Part of a small language model's weights.
Size: 9 heads of 64 (3 for keys and values), vocabulary 8192, 48.4M parameters.
Training: 907M tokens, 6919 steps.
Each number is 500 + 50 x the weight over its row's rms, rounded and kept within 0 to 999. Layers, rows and columns count from 0. Numbers have three digits each. The size before them is the row's rms in percent of the matrix's.

# down: layer 3 MLP down (transposed), 2304x576, rms 0.0196, rows 1455-1476, columns 384-479
# gate: layer 3 MLP gate, 2304x576, rms 0.0221, rows 1456-1476, columns 384-479
# up: layer 3 MLP up, 2304x576, rms 0.0209, rows 1456-1476, columns 384-479
down1455 102:469455530472535555557459432569454505498520466572483578450521492433549500534504470444480435411499427497553470500526437563496560510485600468519585503524520529453533511502499526585605469486542547433579367485547545483466480490507451396481567489441506462493490586471472517495526508545473411588
gate1456 094:484503590463563547483481452421466431497533427587516567551564455569558508485483553439474547520670550501501485464448533576386420452421510382476573517479464483521479474534444488445471509431569561598448447501540492521532521520522509468401517407466439483434527508530503509514527537514510518537
up1456 101:462552435554467491539438476484491464511528405475515560434593455503480545569496504514387501556513493437490462538393482571434493520510461470568503496434429611538420543545526612523471452448495503502512542491501504463520461554464507532539480384538466518577485514578544511429485507501471430442
down1456 098:497571491463522527375498514530532541531459507561507479504508561524426540481521487430558467517375419488492553545512516517587498459529529542531501458510567484507440503475507475516444487520459423470384539491441561502470520469519521459487502590508481496444552487499495390608456480477480573543
gate1457 099:546389477477554502434507455491453574460432547380503582481540533435484569527454551495485488443503531549494548442401500424472505461501486488507579528481597521435525489496437417491517419431467578468394568494605479489486613461439497560518483585504412459451494450451484474462545473513440608477
up1457 101:412452521370488538515493478494486441497558428516469445477522511576402517489476528461446431535514494466520566541621394465498420520390462485453487445533482588513447483435579440475512445482504466497483479479456468511499448489547476423544514602564499534509488463504492489552500568537463411500
down1457 101:449517512534546589505537442544472445487479526501476506385565564453532513523420499580428541561439578509498564423489519451465475544435471523493481453414466578456535519452502537505449475541507465466514505461493431605490374452572531460576477500548566516531482556530401495416457453566490474446
gate1458 115:404504566518535475466387445534554488440526448476459410438521499517521544509533467553376528451543524436491372482568525303583526449458541505517532502508564519520590493522478432491480593562440470502547438467459485449449421519434489503500582524505453519535427514523471489564594508415461541497
up1458 104:588525543470487590418528499487449610472525516454501511470544524564485578514487507577516363553542501501444557477581469509542441394522394563493499535453502555545551535451630477427540496553535485484552462466568579475477502492463493460428492530699544449513466461534548565462510429473406577585
down1458 107:534516406513480422464488499458519508600607621472475431437417487511468493593492408467518593462471573429469565507467597438528550498546467628407481534522480490484520493536566419441491530567499465457433538476444602474498542507504468578508535420482427438493521455589539468455516589561491546578
gate1459 101:486534491513466530488640459439527508531470535458508553541453511463575509527504520475456481598478526500532522451527461449491481470479538387474554451417448508497492423486542562523502470469572556530438448419471515479378444453479513505416503477468407525472584439527465532509400500499458560506
up1459 098:543385479631430501633465433503472485582549586522580512566463456595470446467433499546516481547447555518509445544457503434551503540498550535489503449526479429498517530592490494509566530446472468526545441451427561524523487454557483493470537500410466567527498450489560564516474507499547545436
down1459 101:428486509575555447641512515528541572496466507489454527567565582446575536558474467470520442518503502468524530481495441487563506541511514511541461645492545442393476519457489539548497396479488488505557455535507550536499481521506486530541472513495407557489515545515615527437497411500440442560
gate1460 098:493475510544511492488557491503495439516519519487490505408369484522500581487485556538473507442503402419568494453465456505414474374498492460539599448497488569541552543498409509482449533458411472471492536564608546495502530516520407563550570530491522611493465482558449493565553566500470500506
up1460 098:434489475574459461514521500519447502503488415457465496457568450444418492541513542481534522477533458507537534504503511518451500566434592393494368498480452493385522389446468486468535509415482539450441539456473522480449558528471393492648444540481542543574518510542510549539450468507458526503
down1460 100:505489431532471577499622537556505502537558418546567529569504545450512496557556557445438549505457558462486556530502498494514497482605557479472488381558514527452537417472634541499506545456472414513476469514473466457405467361444557468583459473491463434596560455516489440531501478479484503560
gate1461 097:509450384473493441473421475504465509409459567515512566439456446550497586496523521425475499516416443555467442487473455444530560461476455536458471453559544511463531590396487446396484478492462508365477463512537405492397462455538461558531519444515529565448543505496546483525562454470490506499
up1461 097:435575490459494486414421500533596515452523514410470482522541445397510479529468416431519544443511625430463535568655452521530538509557520473541482453511502574519534510545562521511441441493519547526496499546456499531472603560375572497500411556434561390441530518429510495518483515484545412507
down1461 097:505505435530508512460589468463585595515527623483526393493431455508429506542537522506408527428492453425522536581604517575492503532455469501516510441489411541458462410506534470483478398464501467459495445452464459487465449444480400463612471484441514441439505526494504494564488561453444421506
gate1462 095:535522447472538485567475527514483538511483565521467554576491472513492573449559572505462521461559439453401447549508533526474471521496385521651470458523465395557528503579519591591428577653462519567443497503580424465409483476513430446582517483459541477533509463492546540535462490493533599605
up1462 095:532479461490439467535456494468536510450534555515487527537397443420484497463455499540456513513442492431470453538457541441530546521589541450492440524500507495567498567498488497484424490438510524581474462565528501571503497518509396533502416484609459423460583497480403475488503481490505559411
down1462 099:431487483521528520442559406466518506507510475508499478481535598542419474573470485445525575488515517560468585503507490537458499506389580546497475436533497501486576481520498507514533500462528490498458541459447600489527506495491569527481523468472541551499579518483544540554457517510477460452
gate1463 103:473487517491339422540484543577506494360493495447527511522549495532508489464534530564475461457428521497480414515442541432472445523531545446541590524534449569603505533419482512429477528391535503504547479435524507435589494487582492457463546519531458546535470532531499596621529430473505542495
up1463 103:450629488431508542511472500505438477418585526562565497501501390484476488537485490506474468561439492552486393528589423459528466427639538561473379455489526471493563574476483519600443569541485411568516533446507481438435515345574380602463447438467427435547503396491558486454548394537532556508
down1463 101:547448425533464470561516559432500458587480367547476416422531470511433477571626465441515492548476515484503543480419500490466483436524462571478550411425484517515501520467544402590467522530505552462489504539454507470434548544486482469522526563534555558451526421417508470480468446450441546490
gate1464 100:499415470489442505531487517556538488521548558531474538522511536492483539576468526526569612542541508544521462474554504475497491445486517382507524461554483469487549428482470453607552498506446518582374531469434468531466411410518505483545554562552447535511412568551483509534522553494514398466
up1464 099:532492430550492541487462532517548498539483512442514505517538473462465451497495494549532414546568565444557466496428543404483588466513499541563487471557553339461522511535587451524503465576510518546468540460492476511507439479502511523546465464523488488500464520421470575517444536473532433497
down1464 099:590451385454494518484433450552412484583532558434451484529397490503449493464504484531621515571572574482510475616512490433451545480435540542470521474556592457458535557453418410488455514519532515446495561508476488436573522483476545566516442496566508547507487557475535523496551461464511469518
gate1465 097:485487492578460588465433523523642524559425399479472547481458455466492510510542545508477550423523525543474567532427546463436514544573469421515460493468512473448513457553484493563473514502583514432468492407599487580486463436484424436560584453527519455429485472469624483546549475543456419530
up1465 099:519533534553580468514491467498498533508559441443573473554584406439553540547478581479500535459464502477463476558520506474521541526500499502487502529464510504495491430500472457475433449453509548525541477607399479485495439497464505413534482431484544479457506444443476540527567528504456588515
down1465 099:538536530464471479431528459558470523525531555476440592528513551464545526444523390491502483528463522560445414525453495531498519565469506512541478621536444536473557507513371548421519420526500440461538491554463529530558508495430521702490478481580526414503531497465552462444467479540585479437
gate1466 103:476528503528477460529517512515529496538459526411560400519581616364376590500494456514593437517458567466422478437431504471418442570438448545479545552480503423472561448501509424481435469422518462492431487452490500537582457482544446518502459532521496531562462421489472452527496526468537399511
up1466 102:496515476524423484497479609486505498512537448515409599535510532412431434497515483484538430451488556527526518490569487507571514479526595560491561478524555558423467527433488497515525551460475480428537544493516554404530476467479544540569538445546526483556528482584434488469494407490469513530
down1466 103:478505454507423538484474519353568508557552530481449551462407479477576537470493515460550487446539456552407497540557485437581486402585594480485537522483538535498460481384459446506573506450462511513480495555563574444396562505502524533503498485538501435455494588403489550506588464478425550528
gate1467 103:553387478526537515552551488535522535450478428494545466379545398602478471528505488416487530550536421442512508527516443600535459523500431517441524510467516469470511471548568528589497511601407465505556570521560441517539486514459567449459527553462533436503469538548492438442489466489478494508
up1467 103:488542446510542405475558583519481555523495552482542510557481522492470568498555448499417561504457460466550513495428500555502501442481595564449527516465501571433508550584464518486499535552487576492499568521517458464385528598469448516516476519408591426555521461495523619442505620526453505550
down1467 104:427458504578473489547485545507501464463551511521537505415526525522361562513612437453528503472402519511557556487466562485469555455576477552512528486467444540488523637474482483408483474398572496437537558493469547496512594479503459476520510494487421505442592455513523444535488507391558544513
gate1468 096:414474465492466476495512544554604432454490471530517416519454515480500551588486395458423564441581536507514544444549478448473533446482519531421503531548515555495433468505567503507568484417515522415518540564512499437452450393485544369542613406483382562449521585411525459492500550477385540433
up1468 098:425581473434473455451478479510546500434430498511507493560572490566485437490451440446401517506476496566561615462526567464440520438540540565539511426517417462538516445541528528490533559464485506442531516461400516509432563632507507569537504529563517506433482516546580495603401558482433555529
down1468 101:539511468436465578371625523518424561469580491445482506510585495466513518579486453499565581414460497557509455431518515502526445504452538564450473386599352494479563593504548520408449457528543415469403515514428497474602454499504506482524520539455402436518509489502594501501551512480531525497
gate1469 099:477564504480398477471464437498469482487541451439437476550438590424597399530556471401484548564521484478431471500534551538518593480525547573544513472459518476534522559552570494430407442459559540579527509570541474590540440509537456483421399587517523564491561460416505527442407398476593437520
up1469 099:466506466488517511491453557485527429552447448432463436403497407469501448562497500460426621465547500450438440544559560579480516517530469517467456476520525426472493467601527494507528486549577493489533454539448578550471428517555574401508533504607415463490561403543620538489351607478541470429
down1469 101:419468459488484471575500427478502492517456489502530441512504466564470543351533470614513489575586512438504483441490479444555566516427456402438503410477477446518573557513493472482543455472513484517582539467507489434549479469426529469530554536477553497465580464553425515479566578513623496445
gate1470 097:457511480382452539476492524454514531533523513526439494540504520550508417552478341462537542419559509519514460526438508487493489551539496451550555390490490500524554526437409546518529556536546548485430471499413540487490560476511426507517416507418496499481479574518522549500513464489538446565
up1470 093:528419467495479549475611525520379517459449533426514527425449370463578496547571554537530470496456539395407450450518463566512493505493446539491448501568600530457513527524479524444475568585495541562503528452532530501455500478477480534493434626649601467500543481483466503542477445510482483509
down1470 095:531553402459486513434515420552561416443426508498453492443606602539445425529512563500595457453500434469506422513524505465444494491428520491529590542509516444430511416511539581539502547458457582611473549490476558507441458603446487535445498508445579587537394487459518524474531543483447430442
gate1471 102:547465475553504556550498568603553473418507474541557569491435386514513485472454482505634539498458447520552407539543555481478395508475387515567643483561521474523568433441537518533446491580498512527581543470559506554468464515376556409507563462408661427520497539523607538491542384394455491513
up1471 100:460487480590533519518497504566478521515487506528588397423501553561483485445606426506545480507439481589462528497426491412500389512439466521476568426418537452547489547449536548519430486478468536452387516495580484569562418524538474530455568512485581468536437508472507604484609531509522440433
down1471 100:422490504544477447450576486467479588506511500440419446433450463567481508482410552508418497509462491464494446518573473508485525469506546599500457489580525515537399434481632563498570461478523522467467495503463567484558471464437545497411488536423524498608501585474485469548562477560472460552
gate1472 101:498400500416505437559551521516504579429480439484447496539496465384429514590553489516403529510539505479419488543479557507474435475469460585498467634546540518435388471519415483497549525467533514518560501497552571444542419453464556478487466456497427520441442471632490518560491424523532496503
up1472 099:591503544528612518458471541517489469529560538480402492554457496480505548591471447506505468566528489498515535500449454495479479499482459478480548542445500513494491574516517534479514551551539438516485424443409560502553463520475517522477506458556547555552474627524499420412408466521522422493
down1472 102:510482464393584591441531433427420656562518657555543490527467548480512511394446509517465432517518505496559485504435478477494467507458576419565582458472533584580491588476461456495490496610507448544471472486476436561546465482495524525446426402477524580545525480610518484421456548543482446550
gate1473 099:541511489526480587485469501543515506460537556504592609544494507478625450485435479596494550412624454441556514461473559451448493506487534372522533545529554532473554558558579481593492528465540506514495463530545568484538449511459587515584377463493452467463525430505543488460596526481562434538
up1473 098:522501521523513524500485451479523532520549493496518514429374547565510404485584502482476449495555411368463456502495480396497537516585482463477509416507453498503493430422449495500555438527510399537486497500459480497485444475496452507541554526489576490362554572509505492551481537489482430420
down1473 096:494504507410475507479532460486475416530530628519638417489329472491453567551503498495481480464532538532560447521486454474476524511503504555469434501538483505490464468499500466586518536547449507419540468490475576564553605464408473519500547489551488531568518522547466449546570512473578540583
gate1474 097:502499510480486502505497523493539549486452415495447455469551552532529466472541553367506473588499463498441545453505641530555616500510448558525511480427448472459444481456419515516467534433571589518484508551534488524516518567507471448449419415544497557555495479547464514464499528534474587480
up1474 099:531437525415546528499507482506428571500460605432464549464462541459553512550519522488399508440516438394542482449433521540540489432484554522524479562522556492459532512501542423521465498515447460511422454499540524476490543493502557466529446567551572489449553383560452561555561401492556417436
down1474 102:483482512469551530426518544533588537496496387413499518377522470541489548451558549456475588565412415602590562496511496543455447471538406430495530472555511529526513505435510362454571485403418439494460518627436513494518439475503403505488444460477429438509547552516482507447549515516391505469
gate1475 099:489576476456537556472504501547531509465518540533457505504466539464490419548470564577503529463584505535506514565500498559394475465480394516532467469513505475543473433519561495564618530507435473513501513525341553581408490560529499543493538468438493414536457499571467504502518514524439546449
up1475 102:515481450446381439490534483469500508471531397442545465522533505504475507489368453497487467530503448441466566390488508510517463537438524445468482552558495438488478519427597478495485453504488470535457467480512528455553450523553575406496469460521604437415540635495525499557481516416474414509
down1475 101:448454466466412425430474517473428465463487480447472589559551506489584533557568503478506519489432423456477521414474477482501540412534491429434472461464532473543492534504474419501521553535573545433460453467461500463549450430577546480480454539516505444539540534557481438548457509503472442550
gate1476 102:414492465540514495554474450553469520510469575438547521480535490544506491501495490479492424485538491535559435482514506494476474473474467431469568520586554479482400579407425522561518406562440473433487483525429526449542496578411472632513490460452495527589450501512481527606403605492456467435
up1476 108:459501524530534590491470523495428580425545523472461504519525511436417567565485524490507559466476528500468572476427368519454578487545472578368526377459480543521478520580543532522450533484560455547455482538540431549480535586516470485465502558477519484486516499486558508480444379479473447540
down1476 106:453624545504428470494469474571571559549416456519441468433539438359541603520572519511465451512593532509530418552496548565487481513476547450488446541510405462483558529409472466486582500553504528498511483428611553487553542575529427452507498580618586527511560496528533437445490411498564454566